python train.py --d_model=320 --n_head=5 --d_mlp=1280 --norm_place="pre" --rope_base=10000.0 --parallel_block=false --init_std_qkv=0.0173 --init_std_up=0.0173 --lr=0.00147 --lr_head=0.00644 --warmup_steps=209
Each number is 50 + 12 x the weight over its row's rms, rounded and kept within 0 to 99. Layers, rows and columns count from 0. The size before them is the row's rms in percent of the matrix's.

# down: layer 5 MLP down (transposed), 1280x320, rms 0.061, rows 380-432, columns 256-319
# up: layer 5 MLP up, 1280x320, rms 0.0669, rows 381-432, columns 256-319
down380 112:52 51 42 49 40 54 48 32 85 67 61 30 46 41 80 57 28 47 38 61 57 46 61 44 48 44 40 47 52 43 57 47 47 43 35 81 45 44 42 37 48 48 57 47 57 45 58 55 48 45 48 35 49 61 19 34 54 70 53 53 57 61 75 55
up381 104:55 69 48 59 56 52 49 37 60 50 69 41 41 45 64 47 46 43 59 39 62 30 57 32 54 41 51 54 32 57 38 63 45 42 51 21 19 65 51 62 61 55 50 58 47 61 74 28 43 53 25 55 59 51 45 23 49 39 34 54 48 40 43 45
down381 086:53 26 65 51 40 48 57 30 41 57 37 57 49 43 34 50 46 50 42 21 42 54 53 76 48 65 58 47 45 50 55 44 55 39 50 58 53 82 27 48 54 52 62 54 58 52 43 58 55 37 52 45 65 44 56 39 51 48 44 41 46 39 35 25
up382 110:47 42 41 50 67 64 65 40 48 62 75 49 39 45 56 36 52 45 43 63 49 46 57 62 44 49 51 58 53 50 60 38 46 52 70 55 46 44 55 51 56 35 35 36 39 38 60 38 49 51 51 42 66 42 50 44 47 55 37 52 40 57 63 50
down382 138:63 60 42 45 45 40 61 59 35 58 44 60 52 45 47 58 36 79 66 72 49 77 15 35 41 60 37 52 49 80 78 56 40 40 40 49 71 60 78 46 54 38 53 54 49 54 46 55 54 47 45 50 36 43 51 41 71 49 70 41 39 73 50 60
up383 120:68 62 51 55 41 51 53 65 44 58 55 53 43 41 48 29 38 47 25 44 54 55 42 53 46 53 58 41 45 46 81 52 46 34 52 57 58 48 40 34 47 41 44 11 58 64 68 34 37 49 42 27 53 40 36 38 43 27 52 47 26 52 50 39
down383 131:51 41 40 38 57 57 64 34 37 30 63 34 47 35 61 49 60 33 49 45 43 52 65 52 43 38 28 64 79 74 53 42 55 50 62 30 55 63 37 54 44 43 55 36 47 29 47 41 33 50 44 53 38 21 65 68 37 67 59 52 45 48 37 55
up384 100:47 47 55 45 51 39 61 39 48 54 59 26 31 42 59 31 31 59 22 70 44 59 45 50 38 39 62 65 32 49 41 51 50 30 74 48 55 57 60 56 64 28 49 33 44 59 56 37 54 54 55 33 49 37 51 46 63 33 39 54 43 48 49 39
down384 127:36 47 59 47 53 60 50 40 51 55 48 27 51 46 60 31 42 34 63 62 36 59 26 25 29 65 32 49 28 30 52 44 32 64 56 53 35 65 53 55 21 54 47 56 68 58 52 68 57 44 43 58 60 55 55 20 69 45 33 58 51 56 42 55
up385 092:62 58 42 30 51 76 76 67 42 38 43 67 48 31 65 37 52 37 44 60 63 38 36 31 41 31 47 42 55 72 64 51 36 56 50 42 53 40 40 41 59 35 40 40 53 65 46 38 43 53 46 50 60 62 49 43 50 63 40 61 61 44 43 50
down385 110:63 17 58 38 31 68 50 37 34 55 60 35 54 50 64 48 63 50 59 34 67 46 40 42 34 44 55 86 69 57 63 48 37 46 50 50 58 34 51 43 50 34 45 34 63 82 34 30 66 16 46 39 63 52 31 26 46 53 49 59 55 52 48 40
up386 099:45 57 66 43 47 83 60 51 34 50 65 45 51 25 76 50 36 58 44 44 48 27 42 48 45 44 38 64 31 67 39 40 56 59 49 67 23 59 57 40 58 42 44 40 69 51 39 28 38 49 56 67 44 53 42 57 42 67 44 31 53 51 47 42
down386 099:63 60 57 30 47 40 44 76 28 21 44 61 64 61 33 56 22 58 36 42 44 55 69 49 58 48 44 51 52 54 50 42 59 63 63 75 51 32 56 47 41 70 47 65 48 42 27 29 57 37 31 44 60 56 53 51 50 51 72 52 47 52 54 50
up387 104:61 30 45 54 55 40 46 42 58 45 49 45 40 52 58 38 48 22 32 53 37 27 46 51 54 47 50 66 54 41 54 52 53 51 56 37 44 64 44 54 36 43 39 65 46 70 79 31 50 42 48 33 55 57 52 63 43 51 45 56 29 56 54 49
down387 090:57 62 35 55 38 43 33 42 55 57 37 46 58 31 54 49 53 56 35 46 32 41 51 52 55 44 59 63 44 40 59 21 52 35 36 51 51 49 62 41 50 46 46 34 58 54 42 52 63 20 42 49 54 69 49 40 27 59 59 51 61 70 52 57
up388 106:55 48 53 68 78 37 61 40 45 39 34 49 46 47 46 39 44 49 31 38 57 44 54 31 67 43 39 38 42 41 58 47 38 64 76 47 45 54 49 33 61 40 45 42 41 53 19 54 53 43 37 38 45 43 48 45 41 41 75 64 27 44 35 60
down388 100:64 57 53 54 62 53 73 56 59 18 56 71 71 58 56 29 54 58 49 51 57 48 50 56 70 44 43 41 54 45 36 45 38 41 66 70 32 46 52 57 54 45 57 49 66 45 61 39 61 27 36 69 43 49 50 52 50 53 29 33 31 54 44 57
up389 112:74 61 44 65 55 61 60 50 38 56 63 75 29 52 40 50 45 47 42 66 61 50 60 42 48 37 44 44 36 48 32 65 60 38 67 43 50 46 27 73 52 26 45 41 39 44 46 46 08 37 36 54 54 50 41 48 38 62 26 33 41 60 56 53
down389 112:43 64 56 62 41 49 59 70 63 44 53 32 37 71 38 64 50 59 63 62 57 46 69 64 62 41 47 45 56 55 29 72 37 49 60 54 39 52 48 70 46 57 38 51 52 46 36 54 39 43 56 59 52 36 72 53 52 34 69 73 50 29 64 19
up390 108:57 40 49 33 39 45 63 22 45 33 71 49 55 53 37 50 52 46 40 55 63 59 47 35 33 52 50 66 57 53 40 40 35 51 56 50 53 44 45 42 49 33 37 16 51 51 18 39 63 39 53 33 69 45 51 57 35 19 44 55 69 55 56 55
down390 095:60 54 52 56 47 38 65 62 62 35 72 72 46 59 59 41 61 54 57 58 55 69 41 48 57 43 48 51 56 47 56 51 62 45 53 53 82 49 45 51 38 40 37 58 63 52 54 38 46 33 60 39 32 51 58 44 40 50 42 67 48 67 50 54
up391 101:47 43 50 38 34 61 54 63 28 46 64 60 45 47 64 49 67 65 54 51 84 69 69 20 33 40 52 62 42 53 25 48 58 39 40 57 51 30 52 45 54 30 56 38 57 59 55 41 56 22 51 56 54 56 29 43 43 55 23 50 77 72 50 54
down391 094:36 49 51 32 64 67 35 37 54 65 61 18 51 48 54 31 48 38 39 38 58 80 44 48 43 48 52 56 75 32 53 53 60 54 52 39 47 45 58 60 47 47 35 57 48 37 58 41 52 52 61 40 43 40 41 62 37 67 65 41 46 54 18 52
up392 088:56 58 38 39 37 54 78 59 45 58 48 33 46 46 74 41 48 53 36 52 35 43 39 47 42 52 84 69 49 61 37 43 50 30 39 47 47 55 63 30 48 35 32 41 49 49 50 48 52 42 53 55 38 38 40 49 53 62 45 35 72 74 64 40
down392 102:63 51 42 39 43 57 62 47 61 47 54 49 41 43 61 20 38 49 61 42 56 41 43 43 57 60 70 39 72 37 65 45 31 42 46 39 40 63 53 51 47 40 55 34 57 56 41 44 52 42 21 58 31 46 24 62 55 48 40 43 81 62 54 41
up393 112:53 64 32 44 45 63 51 49 39 46 68 65 55 56 35 53 40 61 67 64 42 62 54 36 29 52 69 24 48 46 45 67 61 53 60 43 51 31 39 52 57 41 47 33 59 67 45 53 53 54 52 45 46 41 46 29 57 51 64 48 49 49 45 56
down393 115:58 54 33 59 53 53 49 20 59 52 48 56 73 63 47 45 48 42 42 36 41 57 67 56 47 45 44 45 42 24 45 45 52 39 54 67 75 46 35 37 58 57 67 33 36 66 39 70 41 51 72 36 44 55 38 30 45 36 63 65 66 68 62 60
up394 098:56 47 58 56 57 51 58 38 45 64 81 49 39 33 49 43 35 44 39 73 57 38 49 58 54 44 44 64 36 55 35 38 31 64 48 61 30 65 68 59 56 44 42 51 50 42 24 20 47 55 49 47 75 51 39 62 47 24 42 32 53 63 58 45
down394 095:27 44 52 54 64 50 67 65 54 70 67 51 67 34 58 43 41 57 47 65 71 43 44 51 45 33 72 75 54 50 48 64 61 41 62 54 30 55 47 45 51 69 42 51 55 56 37 33 62 23 35 50 46 43 33 42 52 43 35 61 48 58 55 63
up395 096:64 45 38 39 36 64 62 33 44 61 48 48 44 51 61 31 63 41 45 60 63 46 33 30 22 69 59 49 55 64 61 48 53 30 44 56 64 45 39 54 65 41 33 49 57 44 45 34 47 52 56 51 43 42 34 64 34 63 34 69 33 53 53 48
down395 116:50 45 41 40 64 44 57 79 36 35 44 37 50 32 61 28 57 31 59 58 50 26 34 40 59 43 61 34 41 52 30 53 60 45 59 35 46 50 65 50 50 31 51 44 53 53 58 47 45 41 53 40 81 50 47 48 55 55 50 61 53 59 44 63
up396 089:61 46 49 63 39 61 70 64 46 62 57 55 42 45 48 39 41 42 40 65 57 55 53 10 35 38 63 36 49 70 38 44 51 54 43 41 49 45 47 31 61 47 50 45 46 68 27 68 59 46 44 33 51 36 56 42 68 28 39 30 46 48 46 40
down396 082:61 50 44 50 38 43 81 50 30 53 50 58 37 29 41 34 54 48 63 55 58 41 50 32 31 61 62 49 46 66 59 46 38 22 57 48 36 55 46 30 55 34 40 33 55 81 44 56 52 15 44 44 31 68 19 55 54 51 28 53 52 54 43 44
up397 099:57 45 57 54 42 54 50 69 44 56 80 55 30 55 49 48 41 42 33 58 67 60 53 29 46 31 51 50 43 37 46 58 52 61 53 48 50 33 29 42 64 53 29 54 68 69 23 47 33 52 62 49 63 64 49 63 48 64 44 38 67 66 49 61
down397 085:60 47 73 45 51 41 53 51 27 24 77 50 42 54 72 54 62 47 37 43 50 54 55 51 52 34 48 54 26 48 39 56 57 41 63 31 56 37 70 36 52 20 67 52 34 59 42 44 64 26 54 41 36 31 41 60 57 32 46 47 46 39 39 61
up398 104:58 39 44 55 66 40 67 63 41 71 45 55 52 46 54 38 45 27 30 47 63 34 52 43 53 52 44 39 51 40 33 25 37 38 61 55 26 65 55 44 37 36 46 49 46 67 52 48 53 50 24 43 55 51 49 54 52 42 30 31 48 38 66 67
down398 102:49 40 52 55 26 46 56 62 62 39 24 58 68 63 61 50 45 41 46 44 64 43 40 32 54 49 53 55 28 51 46 49 56 39 45 67 57 48 51 46 78 52 32 44 61 72 41 55 30 63 50 60 45 52 49 57 56 65 42 58 57 34 54 66
up399 097:58 46 40 49 39 35 63 58 52 42 49 57 41 54 49 47 54 65 38 69 65 55 57 29 32 43 48 50 31 39 34 61 38 30 47 58 38 50 51 52 61 48 63 50 53 49 47 39 14 37 40 54 55 52 58 56 57 51 40 52 53 58 35 45
down399 100:55 59 58 35 54 39 51 38 52 57 53 55 33 48 45 54 48 52 43 53 56 25 50 50 34 48 48 53 29 31 62 45 44 43 58 45 71 55 48 28 49 45 42 28 45 65 68 44 60 50 55 64 61 62 48 40 47 56 39 41 51 53 48 55
up400 104:54 28 48 52 61 54 54 21 27 41 68 60 51 33 79 54 30 37 61 61 37 56 40 55 56 60 58 47 33 56 62 42 38 21 39 71 33 49 36 61 44 66 51 56 62 61 61 24 63 42 58 31 44 41 19 61 70 59 45 55 40 57 57 65
down400 105:42 62 38 69 72 56 55 42 45 55 49 51 53 56 73 49 81 37 56 53 64 60 64 45 38 40 54 48 64 58 54 37 47 64 46 48 37 45 53 37 58 60 51 62 61 49 57 42 65 48 46 54 64 49 51 44 71 50 52 58 49 73 67 47
up401 092:59 32 55 47 52 49 79 37 44 65 72 55 29 26 64 41 32 39 52 51 56 44 40 40 45 36 41 57 48 66 53 31 41 47 37 50 53 63 27 53 43 54 46 24 64 63 46 38 27 43 42 41 35 56 29 57 55 40 60 42 33 62 42 64
down401 101:37 66 44 29 58 43 46 61 56 40 39 55 52 22 12 51 45 58 53 33 31 60 30 40 38 67 49 30 43 54 52 80 55 56 65 47 52 49 60 55 50 42 59 65 54 71 24 53 72 52 50 63 44 49 49 25 47 55 33 68 63 56 41 43
up402 099:81 31 54 55 53 63 59 39 36 71 41 51 52 37 63 48 49 49 46 53 65 41 40 63 52 51 37 42 38 46 33 57 36 57 40 59 45 57 40 25 48 49 60 53 47 28 41 45 51 64 41 57 47 60 48 39 39 41 64 41 49 58 51 32
down402 084:56 52 41 66 41 63 46 43 50 47 41 47 52 61 53 42 54 55 57 46 46 60 46 46 78 42 68 38 36 58 44 42 54 45 39 49 56 50 57 52 44 48 26 53 33 28 34 38 48 30 49 52 64 49 59 62 56 69 33 38 37 44 43 54
up403 084:50 61 32 35 37 39 42 48 55 39 50 55 54 34 67 46 47 47 52 64 65 66 44 51 45 52 55 48 58 68 58 42 42 32 51 61 47 37 42 61 48 70 38 53 69 42 41 32 54 53 59 59 56 54 42 28 58 68 61 40 53 52 43 44
down403 076:60 47 42 66 65 60 55 45 35 73 53 52 33 62 38 35 57 46 51 56 51 51 43 52 47 60 46 53 38 35 44 61 67 67 56 32 40 57 61 45 42 43 64 46 30 47 77 57 49 36 42 40 54 51 57 73 52 25 44 50 29 46 67 50
up404 074:74 50 39 34 41 76 51 54 39 58 44 50 47 44 67 35 39 41 59 53 38 47 37 46 51 37 53 23 50 73 51 38 38 46 61 47 20 60 58 27 51 11 35 37 53 55 55 54 42 43 35 52 69 58 41 45 58 30 42 55 38 46 60 56
down404 071:69 45 28 36 34 64 53 58 39 53 40 43 34 28 56 35 50 49 57 44 41 40 30 40 58 56 65 43 54 71 67 44 33 33 63 48 37 62 57 34 53 31 17 30 50 68 48 37 43 00 51 57 62 57 34 27 62 50 38 51 35 48 57 58
up405 108:57 41 48 51 65 30 59 58 52 79 60 73 26 56 53 35 48 32 29 54 49 48 48 34 56 24 46 36 28 46 32 40 39 54 58 45 14 60 51 63 41 34 51 50 53 30 43 38 49 59 60 48 59 53 56 37 59 48 43 55 53 51 24 69
down405 101:26 56 58 51 49 38 28 44 51 62 52 56 58 48 56 54 58 58 54 66 35 65 50 37 61 38 53 27 57 33 46 39 57 55 40 44 25 55 57 74 52 51 52 47 25 39 60 52 46 31 26 61 45 57 38 42 67 67 53 52 55 43 37 68
up406 113:60 51 39 47 73 27 59 61 49 69 45 46 46 54 38 40 39 53 66 51 65 33 57 50 50 48 63 40 39 51 36 50 41 30 59 35 44 67 58 80 41 52 49 41 55 48 45 33 43 39 42 53 31 67 36 48 38 57 65 41 51 49 62 27
down406 106:46 39 56 58 58 55 59 53 47 25 69 67 44 55 53 38 48 45 36 39 57 56 37 76 46 57 41 65 51 64 58 65 43 40 40 31 39 46 55 56 38 49 45 71 28 49 57 40 34 51 55 71 43 44 42 58 40 37 63 48 46 61 45 57
up407 090:53 53 40 41 45 76 64 56 41 61 46 61 38 42 55 41 49 45 49 60 53 64 37 50 37 44 80 43 51 57 75 36 34 30 69 50 49 43 39 40 58 31 10 47 54 54 45 29 35 56 49 32 43 76 34 22 44 33 48 39 45 55 63 31
down407 096:68 48 31 26 34 57 62 44 55 78 55 43 37 35 72 36 36 30 56 58 60 47 47 40 42 36 60 47 51 49 47 42 59 53 61 46 57 62 57 48 40 38 29 48 46 35 40 39 63 14 62 37 50 60 28 44 67 69 44 56 66 76 44 77
up408 099:62 48 30 49 46 63 56 46 52 40 45 49 55 54 51 30 59 44 57 58 52 62 49 56 29 52 63 40 53 45 58 35 40 21 56 42 60 39 75 54 42 51 32 35 58 51 43 42 49 42 45 34 42 42 46 49 47 45 37 59 46 32 51 39
down408 096:45 53 42 67 50 44 40 48 49 68 42 66 47 54 68 57 59 57 46 63 55 69 36 48 38 51 46 64 45 50 39 73 62 64 50 33 41 54 38 56 36 62 62 56 43 58 42 40 42 56 34 65 45 40 61 47 61 62 51 56 64 27 32 48
up409 110:53 26 64 39 43 40 48 65 48 36 41 48 37 41 67 23 57 29 64 54 65 55 35 42 54 45 67 30 46 49 53 31 64 37 52 47 55 51 63 58 46 54 31 38 47 66 56 51 56 50 57 22 34 40 44 49 63 31 39 41 57 35 70 56
down409 104:68 52 62 42 47 33 54 44 28 38 58 62 29 53 54 42 43 59 43 31 29 39 54 30 61 39 50 64 61 44 65 39 49 39 34 30 61 64 49 51 51 31 20 58 50 49 35 51 42 59 52 60 60 57 59 40 59 68 52 66 44 59 57 45
up410 098:41 46 36 44 50 67 46 49 46 64 42 38 38 43 59 40 39 35 21 56 44 44 55 36 43 52 32 52 41 79 46 51 32 28 69 53 37 53 62 74 58 41 46 43 56 46 47 58 33 59 21 45 29 27 29 35 38 51 51 38 43 30 50 24
down410 085:39 49 41 43 64 44 47 61 52 41 54 52 53 41 43 32 57 59 75 47 54 56 44 33 49 80 45 21 47 37 51 38 52 99 41 47 36 70 53 41 52 47 47 24 52 50 27 57 36 23 58 53 44 60 44 54 67 25 58 36 63 60 44 44
up411 092:57 37 34 50 39 56 47 42 42 50 59 57 47 42 58 44 46 61 52 32 51 20 38 52 72 39 59 54 51 41 45 43 58 39 60 62 50 59 79 41 38 54 33 47 55 46 37 24 34 47 55 47 57 64 40 66 45 43 48 36 44 52 53 68
down411 069:67 44 56 48 39 47 65 32 42 55 45 51 34 49 57 52 50 60 51 52 35 39 55 62 38 51 28 58 42 59 63 40 57 62 53 57 66 56 44 66 20 61 60 76 74 23 41 48 74 45 69 56 45 45 54 33 46 39 43 41 54 46 58 40
up412 098:70 62 43 46 39 64 62 64 52 38 53 53 39 40 60 27 56 19 48 71 52 56 47 21 33 48 51 51 55 52 37 52 48 49 55 43 69 54 41 58 67 26 29 42 45 55 34 46 53 45 51 24 44 46 43 37 48 40 43 44 58 54 66 55
down412 115:53 65 49 61 43 64 75 57 46 34 41 44 42 53 53 47 51 42 41 34 34 61 55 44 23 42 59 47 36 49 56 31 22 44 56 39 52 36 48 43 49 28 55 22 52 60 45 36 19 43 66 47 58 41 26 49 56 58 49 53 53 61 62 44
up413 096:53 59 51 56 66 44 53 25 45 56 43 61 56 57 65 41 32 63 46 64 31 36 48 58 49 71 30 58 07 55 63 61 64 54 56 59 41 42 71 59 52 52 37 39 44 56 77 52 32 49 50 51 13 48 47 50 42 52 68 48 46 48 61 68
down413 096:71 63 48 58 54 36 38 37 41 38 59 54 70 51 77 48 55 62 35 41 51 33 59 61 70 62 55 33 34 54 44 26 39 44 54 45 63 51 42 33 60 39 30 76 47 58 47 33 47 85 60 61 50 56 52 57 59 45 60 70 58 44 46 45
up414 096:69 45 48 43 31 72 55 54 34 61 81 49 23 26 40 45 53 42 47 50 39 31 44 47 49 54 55 45 61 61 52 48 55 34 41 55 48 63 31 62 64 35 48 40 62 46 64 26 28 40 35 46 47 59 39 33 71 44 27 33 48 45 64 63
down414 090:36 50 50 42 43 58 42 54 51 56 58 45 43 58 47 68 48 54 56 53 51 56 63 60 38 48 44 33 62 26 69 24 64 54 50 47 62 50 74 44 34 54 24 45 23 27 47 52 62 47 60 41 35 38 47 45 65 35 41 59 48 54 56 16
up415 107:56 51 29 38 50 64 40 40 44 47 71 56 39 43 61 60 38 71 29 61 46 56 33 62 54 57 41 70 13 53 42 55 46 39 48 43 34 42 28 54 73 51 38 28 38 42 60 40 40 27 31 51 76 79 42 40 36 61 45 31 34 58 56 19
down415 105:30 53 47 64 61 70 32 51 44 52 50 64 42 39 51 57 39 38 37 35 56 31 28 51 33 68 56 63 52 53 36 59 33 41 64 67 34 36 33 19 56 60 35 32 58 42 49 56 42 29 52 70 49 59 55 49 41 65 56 61 53 57 39 60
up416 097:62 72 43 54 60 48 49 39 48 50 60 84 41 42 48 40 44 40 39 48 47 47 42 47 34 60 58 59 55 58 67 68 39 44 67 43 40 35 39 58 54 52 38 53 65 54 35 43 23 38 45 26 57 45 34 49 55 33 43 39 47 50 63 37
down416 114:68 47 51 58 47 58 66 30 24 39 59 54 36 51 66 45 46 51 35 52 45 32 27 59 38 51 38 50 40 45 31 68 46 38 76 46 53 56 34 50 58 37 55 37 54 53 32 53 28 24 57 30 51 22 44 37 58 52 52 36 39 50 60 29
up417 102:44 44 25 46 60 54 53 31 38 46 60 68 39 49 55 42 47 39 50 62 42 50 57 59 46 68 29 60 13 54 72 54 57 40 56 36 57 39 61 65 61 63 52 47 64 60 69 56 32 34 53 25 61 44 52 68 67 46 60 52 42 59 51 65
down417 099:44 61 54 44 45 50 40 45 41 35 62 55 45 54 48 31 56 60 56 37 52 39 46 40 56 56 51 55 53 26 66 47 53 54 42 59 41 58 40 54 70 49 51 68 44 22 30 35 39 40 38 69 71 44 43 60 62 28 26 43 60 54 50 37
up418 103:51 44 43 35 49 76 76 72 41 68 39 71 30 32 41 40 35 43 65 49 50 35 37 51 57 47 66 23 51 38 60 26 08 44 42 52 45 64 40 48 50 65 31 50 58 65 44 45 62 47 33 67 45 65 35 41 55 67 42 42 61 55 47 67
down418 098:34 52 21 40 53 61 67 63 72 40 24 33 51 55 34 54 59 55 39 66 60 63 43 36 75 56 42 80 59 42 48 57 52 57 53 37 41 49 58 42 61 52 44 52 53 60 50 31 59 44 45 42 51 55 51 67 27 47 35 63 56 33 45 41
up419 103:45 47 33 47 36 63 62 57 55 51 56 53 43 55 56 54 50 60 42 73 49 58 37 51 19 26 33 38 49 46 40 71 36 22 51 52 38 43 53 53 91 34 20 32 40 35 69 44 46 55 58 53 25 39 58 26 51 54 46 53 63 38 42 56
down419 104:37 54 61 40 55 44 52 54 59 60 59 38 45 66 29 65 46 69 54 50 47 49 65 41 43 55 30 44 50 56 35 53 48 30 54 56 52 52 55 49 55 55 46 65 48 66 67 42 59 69 43 46 31 39 64 51 62 46 36 68 68 41 61 29
up420 110:43 30 60 44 36 54 59 52 36 64 52 56 25 41 80 49 36 26 55 54 60 34 47 25 45 60 58 62 46 34 61 39 55 42 59 62 47 39 52 69 43 32 41 40 52 77 78 58 55 34 46 50 33 47 44 39 57 55 38 56 49 46 81 60
down420 099:42 38 63 58 51 44 53 55 53 41 39 59 55 41 48 43 48 34 44 41 53 44 42 27 64 42 58 63 67 50 35 43 33 51 60 68 57 64 37 50 76 49 80 37 20 48 54 36 47 27 65 65 49 35 44 60 46 52 34 58 26 66 70 67
up421 095:48 42 49 52 63 44 42 31 44 47 73 51 57 41 66 42 36 45 63 85 54 52 24 66 36 46 40 60 45 62 36 64 59 40 57 42 49 39 48 58 64 45 47 54 60 51 47 44 41 58 35 52 28 37 49 38 31 43 51 53 27 72 26 50
down421 100:39 47 54 38 85 45 66 67 59 44 44 67 64 40 45 46 24 39 56 60 48 61 47 56 42 45 49 74 49 78 32 45 62 51 37 55 41 38 49 56 61 54 48 45 58 63 39 36 44 35 42 56 55 51 68 43 52 52 49 54 29 51 60 47
up422 089:66 48 48 35 60 36 73 36 45 65 44 35 59 50 50 44 32 54 47 60 35 39 57 53 49 43 64 58 47 56 71 41 43 62 72 63 28 51 42 51 57 56 50 48 75 30 42 44 48 58 47 46 39 47 57 42 51 28 50 42 50 37 50 36
down422 091:49 49 50 57 49 72 34 51 54 41 43 68 32 50 62 51 59 58 63 46 65 48 51 39 51 49 39 24 49 36 48 69 65 41 37 27 84 61 51 62 53 36 48 48 46 48 47 67 60 64 46 41 54 44 52 53 52 45 26 42 57 61 45 54
up423 106:57 54 63 44 57 39 61 58 53 51 45 46 41 51 76 40 36 39 29 65 49 45 60 50 44 44 65 60 62 56 41 65 52 28 51 65 55 51 38 45 64 36 26 54 58 36 38 54 43 45 42 55 39 39 49 64 41 71 52 57 40 61 50 37
down423 097:53 43 50 47 52 31 22 38 21 43 26 52 53 32 70 64 53 52 73 66 46 69 48 51 48 48 45 48 57 46 40 61 55 44 61 40 49 48 56 50 88 64 47 40 50 46 56 38 41 20 32 51 38 55 48 49 47 50 50 39 63 69 59 58
up424 097:53 33 46 29 48 60 50 34 51 41 78 29 31 45 46 31 46 49 49 85 42 57 51 50 39 63 42 54 21 66 67 42 39 38 69 57 62 45 47 67 54 44 37 47 66 54 67 32 29 43 29 51 62 78 40 54 34 38 33 38 45 41 53 52
down424 079:36 39 79 59 65 49 54 29 55 41 46 63 88 46 55 28 39 49 42 52 58 73 41 38 57 47 58 59 45 44 42 45 25 76 53 49 40 48 63 58 40 37 62 56 38 58 56 32 31 52 65 45 47 51 56 49 47 44 56 54 49 48 54 45
up425 110:68 35 26 37 48 41 58 56 50 68 43 73 54 45 59 43 42 24 58 62 52 25 42 50 51 75 57 37 54 50 53 53 72 33 60 43 43 52 51 64 32 45 31 44 53 43 55 34 50 49 42 50 27 56 50 53 54 69 51 52 45 50 73 60
down425 106:60 53 75 55 61 63 52 41 49 55 65 44 49 27 33 36 45 47 43 42 57 24 57 53 58 48 49 67 41 51 43 24 48 38 57 55 40 31 58 48 56 46 57 63 42 58 73 35 36 41 52 44 64 24 37 47 61 31 53 32 37 46 31 54
up426 106:52 29 43 47 55 41 62 32 37 39 69 65 44 37 66 56 64 26 41 47 34 55 36 38 34 42 50 56 36 47 71 59 50 33 58 48 34 40 66 56 37 50 58 37 51 40 46 25 42 45 50 30 24 37 42 55 49 48 65 45 50 60 50 37
down426 110:38 57 42 42 29 54 53 40 23 55 64 43 50 62 55 68 53 46 14 62 44 37 69 42 62 56 51 70 49 60 47 41 49 52 59 39 49 51 41 41 41 20 57 38 53 50 79 46 52 38 44 54 42 44 56 57 51 66 55 53 37 52 36 32
up427 096:64 55 39 66 48 44 67 63 53 67 53 42 34 36 41 38 41 49 39 74 57 43 63 53 61 21 61 45 46 51 36 41 59 58 81 23 58 44 47 76 61 57 56 41 57 67 23 61 55 52 61 36 46 45 32 48 46 33 35 35 69 50 50 42
down427 096:41 62 54 43 57 67 63 45 80 29 40 39 71 42 62 64 62 52 56 43 29 45 64 44 34 70 54 67 51 16 56 46 60 41 52 50 58 35 43 47 30 55 83 69 51 52 50 47 35 33 22 80 48 34 48 43 40 47 81 50 54 45 43 37
up428 102:57 39 41 53 61 62 66 44 36 56 56 59 40 23 54 53 43 51 22 39 52 32 32 63 36 44 45 35 46 50 48 54 22 53 45 41 28 64 52 29 78 43 44 29 59 46 48 41 50 51 55 40 62 38 44 57 50 42 49 44 36 56 47 41
down428 125:50 86 51 41 74 63 32 35 61 47 46 52 58 36 58 42 46 59 54 61 43 32 30 52 45 47 33 52 60 57 41 44 54 41 62 40 60 58 61 80 47 49 47 43 61 61 52 56 47 60 40 51 42 61 48 21 69 28 42 48 58 45 55 23
up429 104:61 41 63 52 50 44 52 53 49 44 56 63 38 42 64 41 33 47 39 56 42 31 52 30 58 47 38 58 38 47 36 64 40 43 51 30 40 75 31 57 70 57 38 54 35 35 46 31 53 47 21 53 50 46 49 52 36 55 52 64 36 58 37 46
down429 095:40 51 46 34 64 38 49 29 69 53 69 68 39 29 47 59 50 49 34 47 38 39 56 60 45 53 68 47 44 42 57 56 43 45 48 56 55 72 57 60 50 58 54 56 47 42 64 47 21 50 68 53 60 54 49 45 56 47 68 50 51 44 46 42
up430 100:67 57 45 22 40 64 49 21 52 73 35 44 37 41 51 39 39 57 50 67 38 43 40 42 59 65 59 39 42 52 58 48 26 21 38 58 41 49 47 30 74 66 23 56 65 29 56 47 46 31 41 48 63 74 27 53 52 52 38 41 33 60 39 52
down430 097:27 45 64 36 47 41 59 70 63 31 31 61 52 60 49 48 65 62 50 31 24 42 43 42 60 57 52 49 51 50 51 56 39 56 51 70 66 49 61 29 47 66 37 63 35 43 43 37 53 41 52 55 65 39 56 46 53 62 40 60 48 43 53 51
up431 115:71 44 38 40 51 44 41 42 40 71 61 70 48 49 71 50 34 26 44 52 57 42 62 60 41 46 78 56 36 60 58 30 52 50 63 58 20 50 60 60 50 59 49 45 66 45 71 60 39 42 47 49 31 40 45 60 45 43 40 50 48 52 41 60
down431 109:50 64 61 56 49 49 54 57 53 62 58 51 68 41 63 39 64 66 72 57 25 45 37 49 57 46 37 60 50 65 48 62 13 58 44 53 36 63 49 55 52 61 48 59 46 73 66 66 51 34 45 44 60 54 36 45 46 51 38 61 65 73 44 57
up432 098:40 37 58 38 39 49 40 48 49 77 52 57 48 51 53 62 47 33 62 76 53 58 55 53 34 68 49 34 55 53 56 46 35 52 42 50 52 43 49 30 44 40 27 50 46 34 53 46 61 46 48 49 29 52 46 37 53 56 63 44 35 66 61 44
down432 087:66 47 59 68 25 41 74 40 52 59 39 37 65 48 60 39 40 56 61 61 58 43 21 47 60 29 54 59 45 61 55 56 40 64 54 50 40 52 50 45 70 57 50 46 44 78 30 40 55 48 56 35 48 37 73 64 56 70 30 62 53 32 37 43